config = dict(
    head_dim=64,
    vocab_size=2765,
    hidden_act='gelu',
    norm='layernorm',
    bias='all',
    init_std_qkv=0.036,
    init_std_up=0.0515,
    optimizer='soap_variant',
    learning_rate=0.0099,
    weight_decay=0.0,
    max_seq_len=512,
)
Each number is 500 + 25 x the weight over its row's rms, rounded and kept within 0 to 999. Layers, rows and columns count from 0. Numbers have three digits each. The size before them is the row's rms in percent of the matrix's.

# layer 4 attention output (transposed), 256x256, rms 0.0447, rows 127, columns 0-127
104:495455503522468496493511514461472514527483494518523504513500462482449500538536505491512574549508525488494519522513481491502503513468456500485533485469482494524508491513521463522489516477528499548503527487462535498509516515538461510464496461469530486471479543510500490512488487533520549516542493538512515489514525499502530518481524542471474521477468537483506486528512517528535528497504
# layer 4 attention query, 256x256, rms 0.0394, rows 128-152, columns 0-127
099:556516469505525505486466555525502460503520517504529529485519484483512521484487509476504496519494493472536526516499483512489511511526495488501492528515551541529482478525518519497482518515503534448526523448504540494538525476491505462521494476505540478496486507484483500477524450505507498453472528486480541469519490516490484494451521496475476489505507477474534513474474484486512516496502
107:502538466492518477467494520476529508459498497511514502510491482565465559505505508512449476489436515563459543521485521469496503540514499524523513512529482526506467472492515493533491527466518533523506519510487518518517467514470469531547491484498510506508473480482490505477554506499529498493475492467538491444460535516532561506486547473517485523528497556495496485538491470483478520495507
091:516538477446513527461503486498487481500554495501513454547501487455471494486479464531522501535533484504499486473511523493470490500533448486492499471512480493497471530493532533518488508520493557537469505491447457508515511509525529537496527534461519500458505509506474551516529489489476516501475488499491552523467480483543549479488510513452512493488514517489527501512495507509480498507540
108:494482526509480487489482512523463518510504479456546516525538451529508518501524476482513535507510483504482555509451488500527517525500514527566513458518510519458443480472497459491486503505495472497518504561513485523499476495506494446534523497505520522495499504494509507512542493530452508512488499484531513503538523453534515504515517458496472475506455537488514534517511464504488492501496
103:481473519516475484547469532449512509501503489533499522495517496580520472540513516470497424499479454523488528499454505505500490492507481467505463519490463482509551503459481471513506509512481517500493478533518465540505544506493526495535492526483483493495515499498509502502511547479494497544493488465450569494525483509478507519489488494523491478463509537532539472502488503480504527551524
096:481540511472555498489556473512494484478487538521508497522514532517488503490530511491503506482521509528542491449472490489497467512485464458529530509509475510480561472571471492567482495495495472489467492506487475544479484498464497523456541486480481490512520520488490483518503495479508490511483476482499475465436490511483458480465472509509488530490507479480466559518518498517523500522495
100:488541527493523511512499476493509526510462519500523488533521514492511493486500492495533480499503504507482451499476472498497510485508470533471496521519470478467481510463463499495485525468468502529526532490519523484469487534476517506544463477524506517495477483498482484451530507507510422498455511523487517506512510448516480459484490445577482537495516507540506500494504497488491485528480
102:505522498454499501478511523514524465515521503453492500472530506476490477527539522498487480467522555504515540479500514531527516501478521497472512482493486491465519500469503441499501492499500507542436513503478501531490501503465518515522501483486465501497514544520497474480479504452463537527537477463514481516496501515506483512491524504482516534484469468493542512502543496486508493522497
098:524527507484474494495530504494495518501528499568495516545506479557478533484524509445530505494457466505473564488482513483553506467508503496490524475488507515515497513542507500548466516490504499523545493478503477474516535499521510509501520469542505482473507502517465481508508502473474509515461560468482494527492539507473528464498479473540502465475503531518435500511504450532508506487462
094:475504528473475476544450494526475518489531464527545500502537552492473558505550480524520520503496488512503534499507518452508451499452479517471498510519454519515554473495499455506527490477499502500516498516516543489505523446516517512536517489492541493487516445521506542477549494475484494514468481518516529526490498551503496488498516444504482507490515493519507500453473486522453474502479
101:463488493487515478495479488476525508508451463499516496487451490497552536485486556472468511459484492509528472478539469506534521479482539520518524482534529499463514541502440487531512533508545504550492490515464482527470525484504526467471509501470474499446467504516496505487495505543511497469498476471503471472493503495518468471507518478515535565489491481508488469524494516507467520500523
094:492477466506555514469536458508479503528517501502516516425526512503499492487527506484515525511514471515518488523491501522470490517522442561497512511518447514519474516423486514557494494479494476538458481464515520517522504492543529478515496471503474534467520493512502519507485518444471476501507505590541472478481522506524450514489508502528476480504491544482468456490462514519491515510524
099:507495519492485527490550508510492525460498466533531508536505509500511510534484518554516514517490492490493532492505459515495508543520484526536521481509490537528470525490475509501486515496460496487499466491516573498466482502446474498534504485479491479487469482480527478565511505498471520488510512483462485504500463496489538474504503470492491523489499503498464541519499483447501498477499
092:501505496517506501493535462478497495508530519459479521498463497539459491530466482486505513474499507481516491485510496511451480493517516520514477490508531453490471496544511446513495509478490510511522479489517530506494454473510492484512495520505551433541528480500491553504556519500501490470515510494509469485472500512531481479528512494457465493507510513493504498543495509505476529492490
102:533507503515513470498535483489514507483478498475494449449474527501482539500517502492487515472532499501503510535505463518438547522472511521493533514534537468509496519510498521500523479559515508493519485505449488483497482496494511467486499526509474516513521492488503510497509515497510481519474542503541506518457524548506483545503509467494485474490492505491498487536482479506495460509544
096:485512495511543493490492484507507482433457518492516538507478490558494484516494528480533483507477546489524546521505441487535483503510483445510476496502530487485490480530491517507500518545483503524555522494491507532471499484512506440515524484479509469474439527485515534510492538466487486520489492521509524484546464504533451491512505498542545502526511543468467529497493508486485487520508
106:524523462525510507488479513516519540502471506538548516516493506475521531456461519485469507548518442494524569497497500470502458491471489481495473523488489482533484466487517494513489513499503482495554506521502476508475523498487477483530488472486517516496502518473498564476513515514447548494503476517484520473508487528537540529517551500513483489498517526522436461505477473476559574511506
105:468450491477503486520474499487473522535517481473492515543490492484500518516517476563508440494499524502487546478523506479545519508470478470505556515496496496497472480418485498500522483505479475504483474540472496474485531497512492460519529514542500485522525523480525489509523549450514500516478509468460450470501510521485487490507498534514474497435490474540529444523498539508516510502512
098:508509465475510512451496516439454436485492515550454506508499496509516554494521509482500491522510524475485464483461502500517499457494508538453494491462548527508537434489522502520469472499530502516466507509515474459549509480508526530517511503478529483484487503490510498472485468545530493485484529527513468519554519490477481497478484506512501532544449515529459490510430488496493486504473
097:512491481487508500464493508491488496478485530533517475467455541508499536535500503492460507506496488512545487474487513506534501492473465528508487566492452488481514496504487514453479517494520510485487478485517529471501483491497475505494519547468510484446493505505553506503491511488514482488520500483533517482482522470471500484475488453518480499518454527501481554481551499469510516515512
101:510468501522518488490479498555532494530525515536517544473483466520463498486453462510528494521480502484538472483548533472494508505499449484506511454515507464459438530500513447526486486508516497463475478476480456518486530514504457514525506516517508482485484515499486531503500510519517531482521511525508524497518463469464465535507486505484510516517533490495457477491528472525457483462484
107:488523509524529500491529506468493467473484542519503506485520496502533498486495464507506496482534495487496448488504465499478462486483474529487498517548509511465453498529538447510498475496487528493477503460493528480454500516507505501489467567509506506545546469503528495512501533510529446516446495484499522504498524491473493507506495508493469538571501463510480510513464506502479533520494
104:524454495534492482460493509467506523539503437460487471530491505519497485458503512560512450523557495487466521483522496501489489511462527484514474482494510507518510474517500513536447500522445487478553491493475500493485527491522485465505512486507526474518481514545487525514469492523464516507530487505533526544527492493518510532485538497518532516488467526512557470537525511499494523540493
096:496497448540478533495507506502485499496449459512494500508511505498506545548436528521484515495542520529471466471520483501502509511530554530499509525502497477503467455519513519531522470446508516483511510498510487521524515462498499475521499516508564463486481484546491505518502528527441498489497505479519481455449491511480456490512488501464458531548544511529510532441486483489475493491475
101:483467536476501533485482504453502539561500501471535537481498491503527500464522458489503526510506515522503518538476526495520526461505487490482520537446466452533505488497502483514505482499502550518515495517524452522489491532482513505494471476508472506487558512500520518502506470480509526496502507506462499511521514481516575503456500479493504504481475493524505520499484474469483506508480
# layer 4 attention key, 256x256, rms 0.0382, rows 128-152, columns 0-127
109:499543510527497474518444499498526490543500503525527518505482487486492516506446527502472502474474502488525545509521461532484508445527504516461468526524487491470436520508520505500499478509507467502520535518515520459502496528489525500548539498485540488493481540529504496553503452515470499475503474500532486505490477515559500513521497525510497544495487471521509510474444493469496483513470
112:499547478505525497472504519567458546501494476501519540509524497526477499504477516497502435500490535490491512512509522467485500545525495500539489495543488472498488528500515471485484528489494528503527446504527559491466517462500447508550505518509501502462516495516509497447547515473516490487505546507496494509502499506498522446487537511487470526496449490505499485476526531508442507532502
097:506516491520515562479487498536500496516520475453525496520526488511508471554506555525518455436492483481458514458509507501487474513508506498491521497497502451500539534525492581519463505504523469507484468512465474501483523514520520528484533545465462491473500494508493520510466485486477455514518520491533507546457489479529536471486473465505509472510501493515505543507499510528488505487509
114:511499513486481486497518483524510491535508508480529466466517515484469524502538471473550523502482471492517497520534543504444545472537473521453492511529473479493495514496548499477523509505523543528511476512536458536500534498494487500516479486487512493493520531516505502455524494475531464500519450525503545519499479528545483497484464539485458468527505550489489477492500482459482474504488
111:505519561508499504518498520482489473494495502479512502470497480543468489491500473519500509527463506473478525499469519506519481528511504503552454490490520488498524496503516512542516505532491528438473490518529458514496529487492538482476551485488464485484531504455500463521528479499480492495467456492501555502534464504491486514497479463503533546478515510469515525528506523463494535543529
106:542532511513500467451482499486496503495482529538499451524518480493524522534503489486507483480492507513499512441478525465508502477523463511530496563549508539488509484538505518518519444523527498509511484520501442497459486502428521508488530517468518501523532494443490479502535517482518473524498506488515473458513484508500456445493457496473543487509511519514473536499527524507477508516492
098:505518497494527500496506504483450495519502444502526466502476484521479532494497475459502465534524513504480488508526486514524503527492493503518472531531478480485517514538471456495487491473477486506492551476512509519498449567538524478554444447550519478507475546489526463487520502480487494503522458527502518509488470537499462480527514473493504566512486562521514480503550524523545489541453
105:517481515536466474540536495508509504495466534478501513480521462483528485525521500483490507449509472520559486512493531513519568524526556467493489525483525507449525503514491521514496486509499533530466469509526433454497492474500512500494560523511437481506514507482488495490493515464515493493481487462523454489491484475506492460517535515477511516472476550463487515502476462506538490473515
109:583508508507520509475513468558492488506517481502532494537490502522470502455507484482491492529487509474467544504494571453492505521552496554477536523493475470520484518518559504488485460542516531513491504491504519480524509480516444539502511538506509516479487545514471558498540506474488512500470482483455498495489482512478512526489514510489490508515500511502518529490474507489429475527516
104:510566521489496481547485478490466479490518517502526487514482511436505491529548534462504486499438498465461478524486486496491509497496510512529464508482468508502493536525521455515503495504509507503486468465507488500498502528500540506515466488511525514523499486512508505501535496507514500510474482493529474521482471517485537475491448510475473502524548494538509502455477477469480487526520
107:464486482462563478444539487526509498520500492512490514488451525523492531479529505495496525499515508533524458479512491512551547469495493494498544511533446469442507491474504562510467497548483488522468473508462508522500486508495523504471480472528495508485511455501563471467488517521497541492524517500500507451518498519508488494531504495492498491528501536493452472538483511524534503488549
103:511518495526531533482516502500501482502504465531528487485506477481512473466508529543486435515517484480521461516520536515547511518501540499505510500484537526497508539518501478470537525508545471494476496520463520512503512480474496467478528523530481454509476480503484507482498514503525504490518499545506541463468518487498482503487514489520500490471467455488512497466541524480550480512509
108:485503537498476514478529508507532498459519487478502552503550486513478500491508492493541546498472526483498496463534526539454536472503468529526444482515505514427506518466535530548468475430516496528556492502505503519465472499466515496495503560526485459508489541482474522516516513512504486553494465483481494496496505533547526517530532509528501491485487557518474508514504509510517517513531
100:477537466466540467521553514518499492510537465500455505491488494528519522558482525466512446548487508504508476480547496544515478465507486529494538507503514511506530495514464486479476525458509515529504481481523446498505498502489524509490565502463519498503489489550534471516525494476502513491534507479525439534499491468463427489506473515491454471482542521513490471491477472497473524500519
104:467553516506509504508514498505510540466526515500487536541483450519515534441480454513485455531514494471512482483511478546514497534497471546500509521450512491518464559499496534444481529499456508503535511435479539497476493470496492494464473525460517521511491499504523501466529506471509485460506475497560491486474539480497518474491547458518486491543489492486511526529482464490486497467526
102:463512496567521477487506458509480467485462475511479485494532525514504515537488514474511451475482524467523531472504551487492499498534524494492471498479448475454516488511475491457471496507542525509537508503488504544507487514494520515502492479490501492475507521501488449501515502483499536520493541491478528479486483538517496530513489531468519491500486546500486522469501492512476513522526
112:480519527527489499465494469509521514468484489510502493493471523518454496486504537470460531504502466487496544487488445495516474434481477485488470527521521497506493501484469512489445447470509454478513526485506497579495512497473519500526523515491475517452518469493500525478502537494485539529483501494492536504517492506527513528512538525551502483510538469524469506533517494512505470528458
101:479472495463490486535520524453462515493505497500484546522491479483441485515476489543432456495471474524504553480508517498487531536508529471534522484476493487506463491484496518512469511529463530514487453480496497504513463479486533465474549499539476502536497506536476540502453527517509519475479504456511509481536492534455500524485522481496513515478490465505529513495510494527593541455517
111:511450493437512452508514460496536491522492483494490476561510504496533477453564502462494517491473498488582483528468525474506461527526516527490523457501491492474500484466530484523476520503510481497481507478469491497499514525491488516494500494502539531469503556548468491462472491422518485542493490501504520547500524520517490446469528512472512529488486511501496499495496526487468482526457
106:471487514516479455495494550542498498479482538493511500490500469495506499475493471501528477473509433492487463496474506543526526511516523516547469514506487527463494501488524518522504469501508494456542490489499465474517474513499470426496522522477527521459498506486511498499518536500501500507497484461492520494507517471486485482461499482539542513513504492459457553502513463513504490490488
103:487454513547499510509482529483532506470494464547478484485502468524507469490468519516487507538522520483481466489491564519475473461487514534527507476530448489516483472525470472474474528483516479471491468517493516465507538483484508537509483506476501529506479507548466500470502458497461517516507476489472563516500463509510473501491516501502528504502493495522468495513485519493489476548519
110:487489523503523521534548505488486500517521484490476533473504540552533506482461481476513469524493479469502488488493480513502486511518494469530412430497527486490444520453493488480512523534478477499505491492440485554465477466508498472477502505486502479498487572548520498463485471490540479512503519476529511525478517459496517507488504517502508486518481509487469493489482530488514520490531
104:513549456464518483514525487497499512505520441469507505491475504504495557529503500504505523500517511492481513493539518509493477502515475534475528502504473506530509498493490502485462483529492471492558507521484473534536481496539501500524507508525512451489470504465491506517477488529458535486492466565477482530537511475530458514492508463468494464434541522530490456497507519503506484518461
099:470514490535502497480560480486494490492478442513448507486472493493477465509469493510444525555507525493515500528544476470507449503517529560492500514516535473455515462466504506475485510491515498483512492448522453512489520504486517460496547522503456501470477497519530499495498483516481503539432515451510476492486523501493485496468486514522503512537516504559486462526483510486511510472475
108:508493500494536505513508482511463506490485519491476502482478475483514522494499461513467491492483502426482492551490544519517469516544504485476480545478508504481480514500499501522495521483488502537473475535500464474500525505488490478511505461544424541502493515488539517534507493478481496518506507464506482526511494508512532527486509511518538537482520477481511570482526526530485474507468